From a checkpoint of a small transformer trained on Wikipedia: MLP 448 SwiGLU, vocabulary 8192.
Each number is 128 + 24 x the weight over its row's rms, rounded and kept within 0 to 255. Layers, rows and columns count from 0. The size above them is the row's rms in percent of the matrix's.

# layer 7 MLP up, 448x160, rms 0.32, rows 165-175, columns 80-119
size [108 123 102  96 103  91 100  94  97 114 117]
[[107 148 131 106 105 124 102 187 139 113 169 126  95 120 153 128 118 128 139 127 143 135 129  85 142 212 142  90 113 132 114 143 110 159 179 123  72 162 119 113]
 [119 108 103 154 126 145  68 124 154  73 108 105 150 125 112  99 134 147 110  95 108 173  92  92 110 117 111 123 148 124 165  99 116 102 133 118 151 104 176 155]
 [ 86 116 120 145 134 143 136 168 102 173 128  91 139  78 131 128 129 124 131  87 135 136 121 186 134 114 143  82 131 102 157 164 142  93 150 172 123 134 129 154]
 [138 157 125 115  93 158 128 106 124 126 128 105 171 142 138 108 166 149 142 129 122  90 114  99 134 114 131 148 157  44 133 154 141 120 146 113  91  98 131 115]
 [127 118 151 133  81 120 130 148 145 121 149  98 177 138 115 135 145  92 135 133 122 100 131 115 109 136 114 143  92 142 108 112 140 132 154 126 133 158 123  81]
 [126 106 126 103  93 114 123 133 113 127 114 130 155 122  82 167 140  92 100 147 129 115 140 149 139 108  88 113 109 120  81 109 161 118 123 117 108 156 148 165]
 [130 140  85  92 138 119 134 142 136 102 136  90 140 122 129 117 149 116 151 135 171 127 106 106 115  97 108 148 121 130  97 141  85 150 134 123  78 140 170 115]
 [138  78 132 138 111 113 144 170 131 118 165 123 133  91 144 109 126  90  90 133 102 152 120 139 133 163  94 173 173 125 128  73 152  94 146 139 127 103 146 136]
 [139 144  92 167 119 136 154 130 141 115  93 121 151 121 120 135 153  95 131 116 119 160 124  90 145 165 151 164 158 126 107 152 130 131  90  79 144 157 137 103]
 [124 107 118 120 126 114 135 106 157 125  92 121 136 146 109 120 164 102  84 153  92 101 159 116 121 122 133 150 122 133 123 149 130  85 128 110 125 130 128 127]
 [150  96 135 122 106 113 118 152 153 110 126 121 148 161 173 189  94 109 147 118 174 180 100 145 124 117 127 125 126 148 169 134 164 154 115 121 130 102  93 112]]
# layer 7 MLP down (transposed), 448x160, rms 0.2, rows 165-175, columns 80-119
size [101 107 102 101 106  97  98  97  96 117 116]
[[143 113 128 107 123 131 145 119 140 101 104 106 147 121 128 127 154  99 148 179 154 139 142 134 137 144 101 139 121 141 109  92 173 110 119 141 120 146 161 112]
 [ 76 128 132 141 165 161 130 121 105 158 104 125 101 152 159 134 131 134 131 129 157 127 120 151 115 115 124 111 141 126 131 109 179 115 141 121 108 145  87  84]
 [163 119 157 109 136 144 105 121 158 126 128 108 115 121 137 149 129 122 134 172 111 114 133 104 127 127 129 163 136 118 123 175 129 144 119 137 137 124 123  82]
 [134 108 128 191 135 130 123 109 117 137 126 137 170 102  98 128 124  99 172 165 157 133 148 129 125 108 152 135 147 146  92  95 129 118 114 151 142 129 117 162]
 [170 124 123 121 118 136 141 109 155 161 114 133 128 156 149 160 166 163 122  94 156 116 153 138 157 134 129 134 137 116  89 139 150  57 180 114 103 107 136 194]
 [133  99 118 135  83 130 118 182 133 122 144 133 119 175 132 152 108 129 168 119 179 116 122 132  73 102 121  95 138  84 114 104 135 167 119 102 164 133 128 171]
 [129 116 112 139 134 124 126 141 135 113 101  98  86 108 141  78 130 150  99 118  95 126 122 134 154 131  69 159 120 115 130 148 139  94 124 140 125 129 118 230]
 [132 140 120 134 126 114 170  89  80 130  97 151 127 153 147 166 116 115 104 153 121 122 109 158  97 119  88 140 118 107 143 149 147 128  93 131 107 154  99 110]
 [ 91 117 109 125 112 127 129 107 112 101 131 125  45 145 132 156 125 118  76 131 175 118 105 133 196 130 104 109 140 119  89 124 131 133 146 145 121  83 164 167]
 [149 122 125 156 192 108  96 124 164 128 145 137 117 138 122 103 135 114 156 104 117 129  93 107 106 128 109 134 122 102 153 130  81 148 124 133 122  87 146 184]
 [135 181 115 119 189 124 131 118 136 110 139 158 112 141 130 128  83 135 140  96 165 112 112 128 145 137 124 131 143 104 137 116 143 140 107 128 159 130  96  89]]
# layer 7 MLP gate, 448x160, rms 0.309, rows 166-176, columns 80-119
size [ 97 106  97  98 107 105  94  99 119 101  98]
[[124 131 115 145 168  90 136 128 136 164  91 126  84 125 139 149 133 118 178  78 100 145 151 127 151 125 155 138 142  94 110 129 127 132 125 144 146 155 144 163]
 [103  83 159 146 158 148 121 128  96 119 161 129 112 157 114 121 119 165 132 141 147  99 169 157 105  99 108 129 167 122 159 126 137 165 144 132 144 135 116 119]
 [135 118 105 185 140  94 170 150 177  99 157 115 122 124 162 138 156 102 128 127 111 133 118 151 131 132 105 130 110 137 120  95 156 157 146 145 117 113 136 148]
 [134 145 122 111 123  85 157 103 154 154 170  85 128 116 107 138 120 177 112 134  98 119 120 111 148 172 149  99 129 104 102 123 166 138 134  88 175 151 158 132]
 [135 136 127  99 135 179 138 129 145 110 137 106 158 136 156 133 137 141 112 129  96 135 128 118 106 127 174 125 120 186 133 125 119 159 149 169 114 129 132 148]
 [147 123 104 160 143  85 133 131  97  98 108 156 126 126 113 107 124 146 123  87 129 144  97 175 115 121  60 165 139  89 116 121 131 122 132 133 112 138  91  96]
 [145 119  93 166 153 123 151 124 154 105 129 123 144 133 164 168 141 167 172 114 135 137 141 107 160  89 124 139 109 106 150 126 129 133 151 101 145 125 101 164]
 [123 141 111 164 102 112 147  86 113 112 121 162 119 145 150 132 161  80 136 137 164 126 125 122 137 102 131 128 120 164 118 118 114 143  76 160 138 114 150 124]
 [121 109  94 154 149  97 119 127 139 147 143 113 131 116 129  95 128 118 111 113 121  98  83 141 110 135 133 126 113 118 117  79  98 160 163 121 131  76 194 150]
 [110  78 130 118 136 131 133 105 143 116 136 160 134  85 152 160 116 171 117  98 139 138 129  90 142 115 128 127 172 100 167 147 123 110 129 143 122 117 132  79]
 [128 114 140 151 140 110  76 121 136 137 148  95 124 110 125  55 151 115 119 153 132 131 105 136  90  94  98  89  84 129 136 161 114 104 131 161 155 120 134 133]]